Weights of a small GPT-style language model, trained from scratch on English Wikipedia: attention and MLP in parallel.
Each number is 500 + 50 x the weight over its row's rms, rounded and kept within 0 to 999. Layers, rows and columns count from 0. Numbers have three digits each. The size before them is the row's rms in percent of the matrix's.

# up: layer 4 MLP up, 512x128, rms 0.265, rows 241-265, columns 0-127
# down: layer 4 MLP down (transposed), 512x128, rms 0.232, rows 241-264, columns 0-127
up241 104:521403441479577443538507538569590482494514526466406555636566531511493516576460438481471549429554510559644449534527465488434534502423386522465477510490471525473479584530545459561449582441560618527429542544388525438513476521507454507484488545576580473505507542553501490531484565468455521440482541458517490505472456475562397486548458516483518521464495500496494414504533483409483552497449
down241 113:371530438560531506443551491533584597536488401570527504436452477504498557523525465481395509468524429508554493490506497479413558405447396480483525484392515559521531615566519512533501462561502504445509529492515527483564446548558468528459529472537418492474520499507514534577471500503503507433501423482530523522439483480549475440408513456525419460528684549524463536499442508482452499412574
up242 091:491472521545324559499563443538527461417490494436484479568555503455469609496498432551449494532490533467423500532504453460588466428491475522549516546508476532560460503511490492572515506501490384523569512539520546499498556427571444398505439511532475560490551390598434484564449489467542433525535528550555460501498473580422537549390547572593537537522494474515452497444564496557461461444511
down242 094:449497553433500475514491501517601523461546525627449529576416445515428500471430509586481564620471474494495424551456540552449481502448457510514469519528492436474477465441458529472567478420497452519468560526537567554547406523479471486398605490572544475568562468537471474512478490495417524653540473461504557592506581428522484432527463391545550478524517519495538495451445578503504528485520
up243 093:499508402546514525465525483541456412511475569402571473518486480507549525404585447637464400538491504427538502496519577529558463495504476496565515519462489483575450453526443567570446532512509475555565490558456527459476465528432514565476548456488510498554557601458500469450458649488415640530562501411470584502586528486520576520525484487476490548483409513531520518449471544554495479510523
down243 099:567507635569508528494552524563545526519432563562523525453399381496450462556500517524417497464492550530475522540605519518479432535460593590567517525464519470478460497573542447498417464491423520500566507536505526536521516569449455509462540500558503422534307527503458487469504488388517500540439467451526535566562507599466538547498542437550486514540513482523529516547556524454452530470432
up244 100:537402549508479505394491535422462465592406444464673465490544557511491520536567533457458527522463583460503456486446531455491589512448525492485439401478528428516397410470480529548608508425526488435488538563577462507521565514493542508424533512494521514505531468519579459529489456533509457511555490563528543400600499443482493496562502451461555478459493474497494395423471508512526502430431
down244 103:507628500402496447521442502508503522452512521520422456437510587451525424487525451580501513475476527478528489531546486513438517480542453434492502590526500381471547514519483425424523565554538554535571519460509504469407469458489501477450445492495503404475542494446494568436488514462559562536489430510510326502532630489359472544452485490458461571429540501475633489533528517511501515492507
up245 096:545469447474490491513480509468537478547568494370572472620515495510425543540486439480476449456475525449548449492555471493492490547449494462546515532531530458480445453490458504401428612526522537570507365612471440467541523453506477455559435555557517631516568543419531433517530434567484536564572540479543453481508509455523457409562479513510486469421538504563496525471516460452615416468509
down245 103:406378567461467453487513464497527519546489599375424532576539481496522551433490472491461510544502538504526530438578566605481477441507520523565451578488514501483437476515434512489586392532553497540544543536519590491545496568557517557459515439461459450615503514441408509499611421529509492505525518463459502429489438519494469463493477396542542495386526583552541478543534492568512509533519
up246 098:497577554540494487532495458515466483523601459568584505469566470459489500415479575533535499487406451542516460503451505461625521511450442570463533454424469489490535633573522566464573523529459572500497532503451438517590383517502469461417516428544541499535511572465471508466479457447570563525510529494510440438465462530439443530554489568470441400510565593486488492597599525520430531505546
down246 102:594503461529508472497481545531515502415474559503461572534411538532508525620539524439470494473508507487481499508506526506460429542534479448504567538405549559566453593399494524505507458582517582430457477534521490445477540512559483498435496535551470550537416547456477501512546589507515448511582511395663527566472542453499516506475449519428539566525507499446626498520455534461348498450499
up247 092:571541462397522478506524642490467610447476493488446441575514531485484550474506437500542556391441476566479590440461481501552528509484413558484432597433577471471376552502534545524423482551426523474490552486440495441501502525440517534526485544500471418562525496569441487528592500533580503466606518500480449485530544546517520504536447604569528492527425538532445478543545532508437436479515
down247 102:458403481411504463524492445499521502497516588507543489557436464534507574505558496413462482519532444476424594541532584472481402489543458486468562486402503647437528508543491576565472557442449447415529472477520533431469476488512427452535547401548448547555510472512564451484565513457522514498545581401507561504544541504539563487431497457523508444456484538548492352458487437488425459525508
up248 104:514569462462425573642461447466539518474463549567466480495502544504429480502451552466487586500443538605418575444499517400462503504496568562600508446438441499491514492547401511484494612506526544477477513508416473478480539503497456452506538503455580481487559580460531473395508392559534543563411492456437568455480449506518530575486561593468481542513486521476417520505437464447552484554475
down248 098:627578653470497476554522426471464569468490458505549546511480485450410515520638450416422500544490466471539545475450431538481583435494485495509601486446524456519536494531551554546434450523644511462512481476577491543457444499438439522450536468440449532577476478529457525587496402491508540493477454500506488447494481548476484446517565543482484533552543532483454532509402425532438485560543
up249 097:504437494557536521477435508526440489558529526502534591436581491542568491481492483507498435483477522422435516512435453494604521480491465531418596549450507412524441481475557524545485487497479491482486601515601478488516489470481609454463474395529574493512562382534520543518464470504548406479533529576521516562465535578430556518542540474423523611560499462597505429468496450397468528437407
down249 086:458572503444441562538420443544520514465450507522409484447427474512419409524572526508582437493548482454398492422541461544480429555536508511429507456510482568526512497518546543429400549405526481517587513495507512515521588462494471451414470473577562533529539428491452490458459434454527438406483555542576546579549546464421561572593461510459509504507467485550447437497493563464483450410522
up250 103:448509510524506572484562512486452495422382476433496555570504461535429456568490490427463548499441418480475561493514525404534449486508500491429516532510533473537502610565544529520492521522446470486553599534495506426468590515467464533556535579519439538565532628579424446581451533510443490605484504434436535522511544557555581566522492478481527589481408480546457534489538496562425459422444
down250 113:532423607498449434468502392489509483495655575627534574458477499493512405454592517472444540502447500443513520619396524473459447531513491499466464549498455557576592522568562440503509504477455511475514603510452513538501420501446511452472467453552557499502472508491472482541436569462547565488534563475461421549483551512447550476425446515477535480479501449492514390549442474463479465451548
up251 101:507476550454468527460499519539457557509565496516554605458615536541562523461564584552612456504541424471421536521494528472450430396458480552477523491484557508472466491531541540487590419580530547430395382431474571539531513419557448506539591550430470510457542481540496506450527522497480486469536472494447550477454515476455542511553443408481540502465442508532394573514429545497399530525508
down251 101:526479509444535460508520512447447513441482475501456536483517485520548457515496547528528607535413489467444480469554582621441427466440506517443548522464615486409494418509485484543459486418506482515554450425469401520576481497478426593358456455511518585488426548456425424516480437457528494522503512527499494507485492400489514586418438559503532606527558508496571531482457554548553575487451
up252 114:560459528484488497489466489576475487489484484514442490467477590524528502482520513633527531503468453529591428440500405374507526549483561518491411609460560468474451532505441542600517452597542522511522538476470536523503448563484468464512476513485465414533642454529444515517542464434421469442521487657544459459478480483520514476539524553465443501522461577482393527501390519546471414464502
down252 115:435546460506422494516576534430577459522467459435489519453450479550504447498600583464471488512437482439492444512529513509454561481467560484522539446531532555495435451488454527508569510533558468432474452483542481447489550517466395406470537473492442550504446479527417558528499450460572540539502559508492470440504506406497486371546415641461499553595506562561583572522525466483357482537526
up253 096:465529477543528534501469394510439505451479475375548519465581387510489570479517453482486531462521520517492589527582468537519433564483461602497470441419482526456434405477522454475562465465430485451576503520559531521511457470468493547504457510558482488496604434583570563520509627523550499452540482542454600473557454545495557573517468502516451546601494500495514561526425528363555510472480
down253 104:488408581491468475396382490461589501516457505453557564410455508545471513376427426496409535537453514528537458552496483500487492525486526463448494605438473581469511441463502456499548537500396554454525401520523604516488495445627473434495506462532507562464550502529458559480464548549538466515515447385532516509461551532647586497542515546479471548506485506504513518516468493542513556484550
up254 096:517437507502546468372446555548522490516540625499484540532531540399485477466568542509482453450449478546537566496526509458563552519467538513467497568516526494453530573408505416475406462475555599407493505441415456521537438536562481402520468469431527570597505507455485375423424556518499534451510590458573523522474475541418464438505519519493520570499578535439470487483542488474555499472422
down254 103:525496579540475593488585531450489469542479458489523482565464474461473565494535517461506500595530515536519478455578548487468488472439531422511479516415428419447489536599583536505503535517659543542574499601552439432456438561467494580489562505523449504514566489518493473542515477427512522603603468487529494488543561424576450488420470410444567497596543554511490511539426484493462498437557
up255 090:516461571552495494420464451581494449446444584492503513451571492555470562548486387570547473454583472452448500550551491422462516558595498500539454549469544562534579494595440513449537516482562473451413558494528420502537481488485501453470498526544569575524482439448490495409450489471495521473507520432522379495498533605501498554446475476409523494472476543616521621496469454432551574493450
down255 093:492412547478457591508515586568443540494517437475498459541395551497446490568533453490503557481565502517454487447502323456433556571452540507417546542557503477543479400462535516517420549459408521563393496494506473485424541439488532454526558462517471525505481390482541599522498534512533524531458532498465432494536504451500539478414503402466458470406576524534527511561560512511479460412511
up256 103:505510468513571475488566491489539453552437527408467470654500485507397494416471455568474543464568483524592532543466560452540477481432463485482464525502519549507510531465432504456467483485541553542485505553552468515491428530432472517457505385514585472506449603589489443548580434560561524504434545372507578476425516461454514469457565560519450494493587448442526464480559494419416530526436
down256 101:521448607521388461525475499401552507522480560535517442443484556433461482484438512469562462546484494438515443522493536481540448520538532503548465496549448399485516425517530494587577578571641560532536476548545569444536510517527473511417555509428427433506545531425552501447574404541480530443532469455466494439495468446513444569481409530552556555521436534403440416505434460492524509520502
up257 094:518455525418502419530531568537495417503499553491512490479506430488460510541556502573461541505446536570498510547537455431527515487462523475430451468520466440571588472457410373597381450481502551495519430532400361476513466478510521441508411496558519485475504630542426415550585460502516526525510633475447489476475549488496451535555479537525437489552535520538583536499486571513517508546472
down257 092:469478449568491502427489419506523492419508524571421527530515500449442544476539437529539494477516522438529427392578513502483552493527496527563519471461589532420396437454528583503456505482527431551539471453519553554535598494459428562469494517564497468495427366441563527473501466526526549525522408525545505541547420494456449473456501447400515544549518439403529398503474446516587418448556
up258 107:510493551536553446520477509492545493514494569465533443470523514508570530416566464502500470523579470415507482647491518437616385451532439464496479476399488509471486570451516495598396552462503491433545522468462511501544571553467460517470542409542494475565474485525561462479568555438555427476459568496515504515505416462561519462433501508568483495529390419445544491567554435411439420541468
down258 109:442458480621470409432544596481507367520491514518537510497499464565580454566543507613507475504510476444524546553524579547553535518572472518525467487495624546436525504606499526509489585520448539474523485493488516492495525569625545543442568491558480495576476563524594542503483478433524487527547509469422535520579490512541449551400441471501418487562534490472530369502516535485529491511564
up259 107:592535457468442482484403464603419520499472448477527516595485482499540492468533542429542458515516494493513458454494595460421555378433548487526528567466515512464556617403488453507543485467530455514472511511532471508433537520559531420491520596454560371530548570533491511509477427539402530499498513531520509398509484483435482564531486506516460476551526615530479526460478636523482534399522
down259 107:418607454554476474519537455531470376488424465527465480522636487532525483485535564457449549529513462417503513530532540504427563360500503540445531458535502536571516560468535528437449535517476540516567454467523498545527519519482539546413484543520503538542506568491566533489450345435542556460569546476558576511469506586473497474495480499566438457538593530487446384512494497393540485543522
up260 097:546524469495527465504495536499474441463460506438442503568457515474424423464473540519484484527538488530556481452499482491541535507522459497483488605552511567476550507559452481538595472574476577578540491582461495521490544404438583447474532538529497398560426413465527502625521466494511614534473488601421465530499521589487462457382524533545495612470395521538493415520431571567529446538475
down260 100:444510506520507415517556548492543607523610501545500513537532493485529541501599543454556509519470523463424548396391515488524497492442560543474445543561511470546471410530511424454430502482481497542549551523523519457548590571569480485431498525461455560504517545471490519542509407435619517458436419518557490408470563531476417408537441426524466558536586482460514494522502556490416544601465
up261 106:505494526562516619422468460517535489456520420505507464482540480567507524482554403454486463462515624476417477510489562575572540494400499498502476520546497448496428431505494460475489422495619427520562512536521512475541639511505486561509505555489502464471487431541578423478532427480508449478573495526489511486428446425463540564488435471576542470454486427567507511425378530488610498574442
down261 109:428513433570427563422513479512523460487447506523552465556527527521530557550418485447505579608571617492424499516530493575515605464491432504533445496564536547487529468534437559443594469571555517563525510532544489455513449485463588502474582501505461505550534433444525540479532445470486466518536558424384416586534510472581507528460505630509513496447481391557486494444505523534506478535437
up262 101:521479528518493487472607441542427491530586587439511466459531622532508427499462437418448562598459527527453393480505488467570541510495543510471555491591618467563419516500484484527435540520491501539471450606460591524484514515562504509448514510495470498498519555507474461477520432458423539513426386515474484462456578412437453544552569568500542568528488537512435508517414516561434491548570
down262 095:496561591479477487591525532442479604471495547472528471551466562457580438559554457415429432379463473520462460486530411522535530465581557483479439608446467397508605397470558528404505493492500518503505524497481431531505583482396444451498578485484437512561425440475487476501482500399611526486453474501488559481500508506508549470522473505493461497551549477502522567477569511560477522420447
up263 107:508538522536528447519469465511544533506562376466521380485538431467509435559425439539549551610493527413522494480474429444430585404503480488494521527448596562514468509473537525453458461635516497546514585439479473552469470406482505534475429494440493466473548509444411397510499546497570580558505493578492508536549532541591422555533522515510467417485459440499508538426513492546570485468537
down263 117:481439526503500531545487537473463522582424512495492470451488503495519500431531463510502469511472559518462475448432504386472527465484436558483489522404495598514548531475511436471456546593537433402436437446516471442500537421515541517481569463395433503429496523508481447587448438476531586475550525578517604513468580558671443435441453564522401472469560483509468524435473452488515579500505
up264 101:479509474555496553545518480550417530457519477518442511495498502423554548508538416516405447489475483503458542468448414599574502532552631483525460595523502418491538485572456502538478511457500420426512481536554632456558429550574540543522525486497441570472433508521529462429446471559443525504590528487600457467488514499467450455525443577516515429549523421493406463452386533516501497590529
down264 105:473534501558586473516508627422401494543594453457464484490523509420496585505477528477468473580549525432498444496475472517456455485582549557490453471521415593453567513565485487414452439437438520513563525463525535462410520480563537587473547519549500435426557446533532519419517526440494572505510531496444457551461405483566554426475600540458522476414458487450498482601505449493573536472534
up265 109:455503559506441426398371483469559456537548578424494449570485515456548644418517458477547517439565468566467541436469550480484427461499621588528459459503508413488482473465561590501468517472562499551524655537485460468456453463503503492501500522544411466476524436510468512535529508456528449482480512461545609534418486508574512490532537541556464569433498518494475461499482538562508503484416